Weights of a small transformer language model.
Size: 8 layers, 3 heads of 32, vocabulary 2140.
Architecture: LayerNorm before each block, learned positions, tied embeddings.
Training: a variant of Muon for these matrices, 120M tokens, 7349 steps.
Each number is 128 + 32 x the weight over its row's rms, rounded and kept within 0 to 255. Layers, rows and columns count from 0. Numbers have three digits each. The size before them is the row's rms in percent of the matrix's.

# layer 3 attention query, 96x96, rms 0.426, rows 55-63, columns 0-95
110:136109174144171121113171131110114116211152074102128121131146150128141138113107164157172160084155095103134156077071110067139115118083021167099164087123100156108150134116091122151113118152140091135171061173059119134161177129108131095129129112076124143167123178174103101123141168139116148119
093:099081130118136137108162111139166088097169073099134144140110169073128192166101115139104073122139062146154116017119116105131159107137128157128181078168169152123144170125100066179100141107161176156161140176152140099159115149134147149144129080148095155141083099157144141106174100131148092158
090:176130101119123059180099127142127073129105128176109135041125138104141134068103141198116137099176105122087096115153113133139164111152149109173153110161082091140064143167155138161144169148132137155152082093146059164096129141164142136076111080147150147183129172160111137074109127085118168149
097:170088103126086112089123136085099104154120126168170134189142112145087170188145087107146140077102158128074152112109111188118146103111146158189136148160102137134103149136104107111158086125133115123146164127163084149143106168095116185098179215107130038168156131085098108138162118103080144167
088:143152155034153111154076167135136199163079139155064155121179127093152134080139126111121152131161104117124166135106087051090129122132078137164125135159129132172198096151073116093101142127120193095109103154131113147115136165085160119142114142082137127135112086111094145172167137105155067163
091:080173184064178139154085159057113194119099137109095127067106108149135124129116132104209090159164117134134092161136090177148117124140125128161172162129179127136110106107110122060097147129150121150121156122075122073164149134129142098145166143149139130087135085169183134145051145133086093148
102:056195119060108121134150117134170127114136146151160118121112080076155169156119186137102185095111097103134107156167127102160163151124120163163214137111131109062129176172140144094168104146150082133070186127163070129064121089107133102136089131156138144106120085147131104134101111159153102143
097:078141152127127143157127103142113140125130139106130152168154084155079152131112130140108015151132090174197168131124122154154146110142118148173143140115112140134102121046094134065088132086161146069149073145113202124100077097120165139150088160115140160098133186155113158119088188123132106155
092:128135074137134122134171150064103135087138159106175133104100144155207050114136123152166103129118143141113150147164114090144104099148134154129088125126154131091126128176096107090122115208091014145098121118110112109104119136169171139119158166099150121121079171172127117123197155148083077152
# layer 3 attention key, 96x96, rms 0.385, rows 55-63, columns 0-95
107:131107120152177137128076092092069123206118109179102092077157122072155146154114094175143162123111080155120128127097135131198136155085119199092157146156133148140158180141055119116151104126165087125170100120083136116096131165103159195103147155122141117133121101111109091083171167143125103076
095:124130108120133160056146113169067098126135087111128118146143146104118143156127153112136206146098133143174043108193060146104140121132113166141177157111105104143121132085084135158111108143107116110116186174113176163173133179090138142194164155138051129121110077168096133175130163106100140127
098:120120123113183081162176179172162131093094103124127091139168105084148124092127116137132089165125114147142149157120176116082097132132124122133099136121128087103069128199120138127191170105131111196100100169083072120126145066142170145091183151127158138092184121134141119075067127104054140159
094:153159147098139145168111155140135176147150127113096128146100081175058151134116122093144073151076159129080143129094133130106082138135152053191189171177142065196118104162136139073141129104095102128088084110117136160143094131131091100124159156071125118174159141064161134151163163107108099126
098:151167076111107111160089170102085135119142159155082091070168150129131132147149181124137149143093154103112125095153133116169104143139146159153114054119136110104122164054058168094183116119179135107121103141191146125101112154078142093175137131100164059098168128085129156114159148107156150201
084:074120146131117113114116120129145161137114111101118158102117166157216101158142113127162150108069112134153130159056173120143130151165113100142115074100204156079140134115082064099161110143117171087142137121102104166133143092102123105163124137139136204053130193151181085133128144096114070161
100:141141101173134122072200141133155128145170158074121115132069143124161195178100159187102187159118127104093084125135141092087138128127081096124162111151108118076138148117143113188097098124077145147106151093138070085149127148142091189128110175142155141106173112137067102164067139139135174113
102:140119105109162200153133098100098088139116113134137147096123103128130109167168157172175143136157069109095136187140112177149094134160140096138113095117083181137124145065124158110097118078122123113174087130110158064118123087079183108135128134141109202120066156144089061155137147103160105205
097:175136148146152061125119138160061162131113164128196119102124162131111166079073112170157138170133067175135155161143134131094130112148099059086076131164141167108117160082152098148059118120105100094107129138120100176155094104215135180102154133086117100163116165127129125149111100145107138085
# layer 3 attention value, 96x96, rms 0.425, rows 32-56, columns 0-95
109:175142106168118083166161180138136138079135138112118136185151135130113130114088104209115097125174147125109124144163090158142070072121133097087120136094164101115113130183096120116118110114150167198158093123142053075138157112166123141159103181141208105119089116111159061095095137123090101106
105:194162153106144114155135137158096128115150160125136162063121133169150148085169083122121117104167182153076071110132087139118064134144163135138045175135105140118142055104085116105099145119109144111133156115053130164062196150135143142149139110124139126113102083144150141149158090188118175161
093:083183132149156150140170119129165161104132103065153104088090130167105108136194146088120121134142074147062134158126184117095111107123083132151151149122134135097191114111152138147097174108142161123148094111158145149194077148206130155111094071040139106119075086135115122100141141131088118090
100:179123124132070124105099163128183087157096067089173084129097131090098133096159090151090201161188109142078177077137144115097159144149120149145137115092148104135178155068191116173146114193147117102082090091137103097116116148148155121142121128161120137154178116157077093145155110133095127163
099:160181114163135148170117131128113150118117143172143113092139144153185025104160162130162184089131148137102101142141159115135185123155169124139085120142105033088115106151150174087174145115110155123117117160112065118117150133120151079128056085119120103127061149126103183094114167125121172115
099:087125190144116126107146182151176150163138086098104145111153099154140112110129193122104129121063132145149065112095121129053096126164111133170079075147135090136077148162155159122125125117080117158124125069175139116158186110143107135179109110143126153188141102096078139228108113112150125151
098:140084142124147171134122081116143203165073097125146125075143091054112121131102088167139127093171071096164142147165120090146069084186167134118102107099149125085073080117132116114161151126170140136153180146137110129136169107137079167161162147168152113159135160158109132168085064110146156089
111:109115108159133128148141079089119124078166141116133145143182119083146167157175150096077070158113143090053125078146141127160122108128096092169085153116162126113102202159101169129142152139183120133119141069173112179098118146112163139145111022121125142127162129109067127180098147117157122091
104:083094106075095125132156114099110156108128165121132201179095074117144146083147098133214117153129121207126165116136108095110165105112103122174130168131117102088080099195128153073160118135102110180140101149154115107094105139166129210092124178177097112118107153127132086120132101171139108156
106:143128087112070141145166112146147168131125126188105113068141177093126135145158082157076119093161118145152159141150132171142112126131161121182136143045095113090186119128192125123157088083116135136044159164179148121130167135115143115148092173133107068095135120109142104086150092185154068142
105:089105068133084082122092104123148151153098155073132171109078153109176115210120121126062067147130137118132115080120140132124090069078171152139125131164143169147162098126125128126120149178158159130137141183112074104094160156111158138095169106145157111176128178085087141086170099145124160189
106:169118159091078119104202152147135132050126139142100084115074128048138174125132043105111139065165141114133108096130161122113077145104109162123121151154105161130100152125071115164085128107153167114143185134161155154151109154106161091169084177122148158128143097097100167161176149151093128113
094:119063088126190141101113165118152101132082109072084101200143191134153194169187096149127078044135169121087152153114096120193091125156077105163137091114131140139135118150143111101107144087138111115091128137177172183104140143140110159125111130159153115106087173088138144151151127150101151112
098:139111118141090117098138179095162113091132144111142169101155088146168111089143117165095148162130143115105114100082164083097103096135089140117110175114154113095167225112154160107080090136146130122084137180118149136126174138163082138067169108124104077140181083132183152105092198107133188169
109:141157177131166087116129174170159130133207134134135147186134160107145063082172155108078096106090119169084129073119138147146155101135157112077142182178113103091149107149140073133175090114119111090155141126142181133152114113105111152169091132126100088075113163095075115171129152050151118135
088:159098115085165143082131171121141092135137089180187084182098143141146113104144156166082069184148129173090076107144152123127141136139122127085064119125118208152093118142122122136133124131127112153120163120076106135124155104112113113114133072146194173125182114072119161122050048140148131142
097:144148124104136140072145174112090144089178124191105110130144131104128103121122112135117112075097128163061123117167144084086184139109160152174201150136133186149087109190095151130120157093058077076177149133211096148109137157135137163141119093110086154094131142122151105107115101100081160114
098:118047157135103118159138153050118137123093119072109089177110152145109075192135187179148098149154132120151120070096107177103113061124117152124079122119107098163103145103144106182180128119129113099119160140117135162138172152142119147072128109198173117118188168104084093144098116151123153128
097:145113144068148199184122150182128128090120150124137139139079105118205140158099136148138116137126100112055182148114111163127136094142136177113141102112103168139168138127159123098148172101088071102119124108133169150153144065096119145164020093135129158128132074114141137113145151093094202103
107:184144115134084136112085155068121137096094117172124092170117153092175161128143147170121112122144078131166119223106123158058188133158107159089155123130106111124142109165101147140119086178195086123082089124135068168133117165134112106116182132106111117192098105132112126151153065138132134083
093:121083123140151134115145126090132167111182129157115164152103104168141107115226101168130129079082110078178173141122088127146140146148165160104135083194138144088121069108081150094166200083106131132083061183165118089099141146146128095092119083131133169077139154136119155105094150131148116127
085:217158169103188181113159120146130160105106115137157177110103143117118068144147134101136118082152170065163153174143128133103135044102101138183154133131116145063141117166142114115093127151097106141144154127115099081105174162081137110099122159155102053157099147111174084175135079100118121129
101:072133151162119102102093149149141158124119085074111120102130175142074171151126126119171142167105048097099157159099147130101140110162120096161127126127103109097128191158116160128114099133083111092182114162093127153098071127062142165128167040165139177112115104133123179154166111098183122185
095:132141109136169119115123121088134157085110090175121154153162146127142104093093141203116153144120102118089197100098123111136093138126112075139085105155138061177038145102119108185155151078091193099121094161127171129133126148157157174157097153163131113092087177124167061117174122108102140158
097:147132131185131195142102091135103152105136099104098110050133163153179148095130136082105115130181166086121148073145109156156105207101152122124055169123112130141151125096116102105135180169137114124082167142135155116165174131174130076165099129143101186173127129071119158078092091116081135121
# layer 3 attention output (transposed), 96x96, rms 0.542, rows 32-56, columns 0-95
100:131170121073116165117082100121167143155136122122102106070131102142159120069137131069168123099060129132143090109140135127113082089140199166147136135162107108182116096055095152174128186155158121085117118189142119131113111151102142097130146089123155199138139088129097128149115151194100200163
096:068121165161120128045093143113163086161122066122154068138107070141131125155139141171133157163107065142177147160146187181147158130105100138187173117128092095085086126133132155135144159101096111091145122130139126096174100166125075121106155108149206095132117148060131123109122171127101155149
087:133095152126139138139125195077176148121091142128122084179143170090071111099089110120093111119142140132139107160138090144178106150182160126162101133086104190160113137116120069132170145106129151145121182106146068127095139093130111208157150115169138133122150043077146130111173068074130168107
097:122132138090163117121116087065040126107180181144098150152118129128095104116183123133127095103113152128118092159156076193199113184104147128122146119171110193091079115187107185118123174125134128141154115115131126098104152030086114107103123144125107150158078127164179144131127140095139139153
089:136055098166120156094094146090167138089108096108156086100119110144108157159095091128102158114083157107134150136153098150133038127147082151094168156135162143098135090104090114100112181193128159142134164064140208176117111151130136152138159136127139110138171135127149132224111115140093071139
084:097082087173112194158132156135094123121106143130156122145115106143164166149135072112111154122128126142072080141138146046195132144086166146114132161114086174112178131111105105126150077170148122094143144176145114171085130147096130173064100157111117143087141225075148104100131137133073141110
089:133131113122121068062162158072119109125123171072173135081133124201142062115137152095126100175094172122179122119084138135088145130108097166115123125169121120183151153100117128100133118138154095115130092065080165162096190126108172170107081184107126164097170130094133134103144152139118165190
100:222106171114133134128109138126103073177107107114145111117141140134072113102109117152142151055149110153136089116104093129178139149108141149112119105100135151180138140116147097126116095109149094094161106213115149108211124176146181157129143167053103112119164145090154106097113134055111122197
101:185152114145136157107038130079166150111115087141160061144089158110099076145170131139161111115171076133120092135111166118164128134092166177119180107116124081152158172141149124189081130203146073079120138087084081116137170172121134104120095141128086120093149110156139162113110172141146126136
099:171136163150200106066200135142116117171111137105126085153125092125103117130086153108130157184131164123092154121092119148158135117103138102089129157180170120101102151158083086132083200154138094133138119106058085102150105140139089175150123107052115152135096137168086177176127165107079149120
101:179156165126158149173123099084099094130153167186149070087132082120095110085160089132199148149128116130151195154209111134098147122143110113138149123129105171139102163132081048139077119094164170142143100124113152153160167130079121084173130136092141117099078118117074101133107170127155106093
089:148124123144142078163126093199131165132123132183116187104166092208086082072108113096149142176140085142093102196114126168122136117148164070158097105136139178153108117136203100097139108105134107144106095156109109106127113117162038134113122106138134094148124193107125152081159149105107107150
079:145152133130069099116126151165129107165176161101150150108141048140101113097129186115094182141144094164141057144160171151118170098116155124137086151179045128147163156077131097122113143158062159129170125109148137114123117176135166093107110114109095133103082142154156136168086089069143087177
099:130101170101164145130109091071115159144146137142126085081098098079092187139130129128143093150077087135148133105193108145134171099136131173101162115157115094142106095118116126142170119107170097176097138116119122096095077149156180149125145105150084168217090184113168092156156049138185136101
095:091111117118145181138146118115145160111096105101170073079152106186095184124086096138109221074126086110127085133117156110162105088124052178150104130121165145150128127168070084161132140140103130147126086154095104101162122106200146099148128158127134157178172111131184179087143110117099131145
084:128115109143130132162159055069104096123171104071107142149124091136127122149121206134172115067127098149192107078193124122125113122142118162143111110130105154132115118105133137169101093142142136147196099109131117131172173137099144058116169130095086049146087207119116119126178184126151146147
091:084101115154102134186063150144137181101167139116077088149148122148150122173115151145129183120161126143203167144163102103150080139162085125099120093136097096123159170068127096096129088156215152118133101088077138114192086100117140102069129131129110130181148165126094141097144110106180115117
095:126205054124140067112101141119097065151124134147217132130102122121153168094145081098130150088144125132112162148149125054159142134096130164127121131155074191161151142136151145086058142164135060100159112134112151124113122154090111145159143101073106137161076129133150099180143140121179125169
086:118133101157141103133133162093098125103117134157104105160171116126098162107171152089118131125159118140185139103121085067166076097159134054152099149139129103205104098129125181141128101078125148188095108128149141098101162182098129146107164214123084113116171174118169168152075066107112094157
098:109069109080142147154151085146161069158147101130152136147160142116134089079114123099166129169105149152153154101118069137168081174079150091111100120159080133163124145136170180157126134125118173155192152142109158036132144122110117127100098076155116164059166140204104097134137126109156102088
085:102141103145178128127095120164151124092110152069127143086125097129159140155129120085133104170139139200059198116178117130108105124058121156184120179126175128152115123086127095134142075094172141107169160062073139149153070175117118160113129136112123096173122096146174108190102162124098116096
088:084096089105083081113118092070136086114055142126116096118132086136170176162153105106156149168140106117179123122065101105160134180133172129095146109158122068168164158124103149038122119159133199136134150082120123199172143086191176101128162123127129130136115154170111141124149147138118125131
091:091129081105134154114119160100141113125156155128149198103145103100123107132126063186096188124187134121160077106178134159138161159151108197084125177135152126119127119144150116154143140137183115183092099097177102142132149070158139111149141166125128117108146123138072056056097076085085106099
085:079139108079110150157100114139146136112162168067149132122084131172105127127139123072115121080104182126175111137115167103151101154151159077136175229119113105093195134186134113117143142164136074087071147123111097134089090157138147100130098174078186110186095111134134159142131129154163097102
091:155136116141106115155137120161136089127119152160167117116111087143099095166074135146127121136092128164167117104127106145095117095201154115141182140082146185096085164127123115173136071048074113118169105127123154127151071177036120152104155178078128133114100139157144119182168163124092117194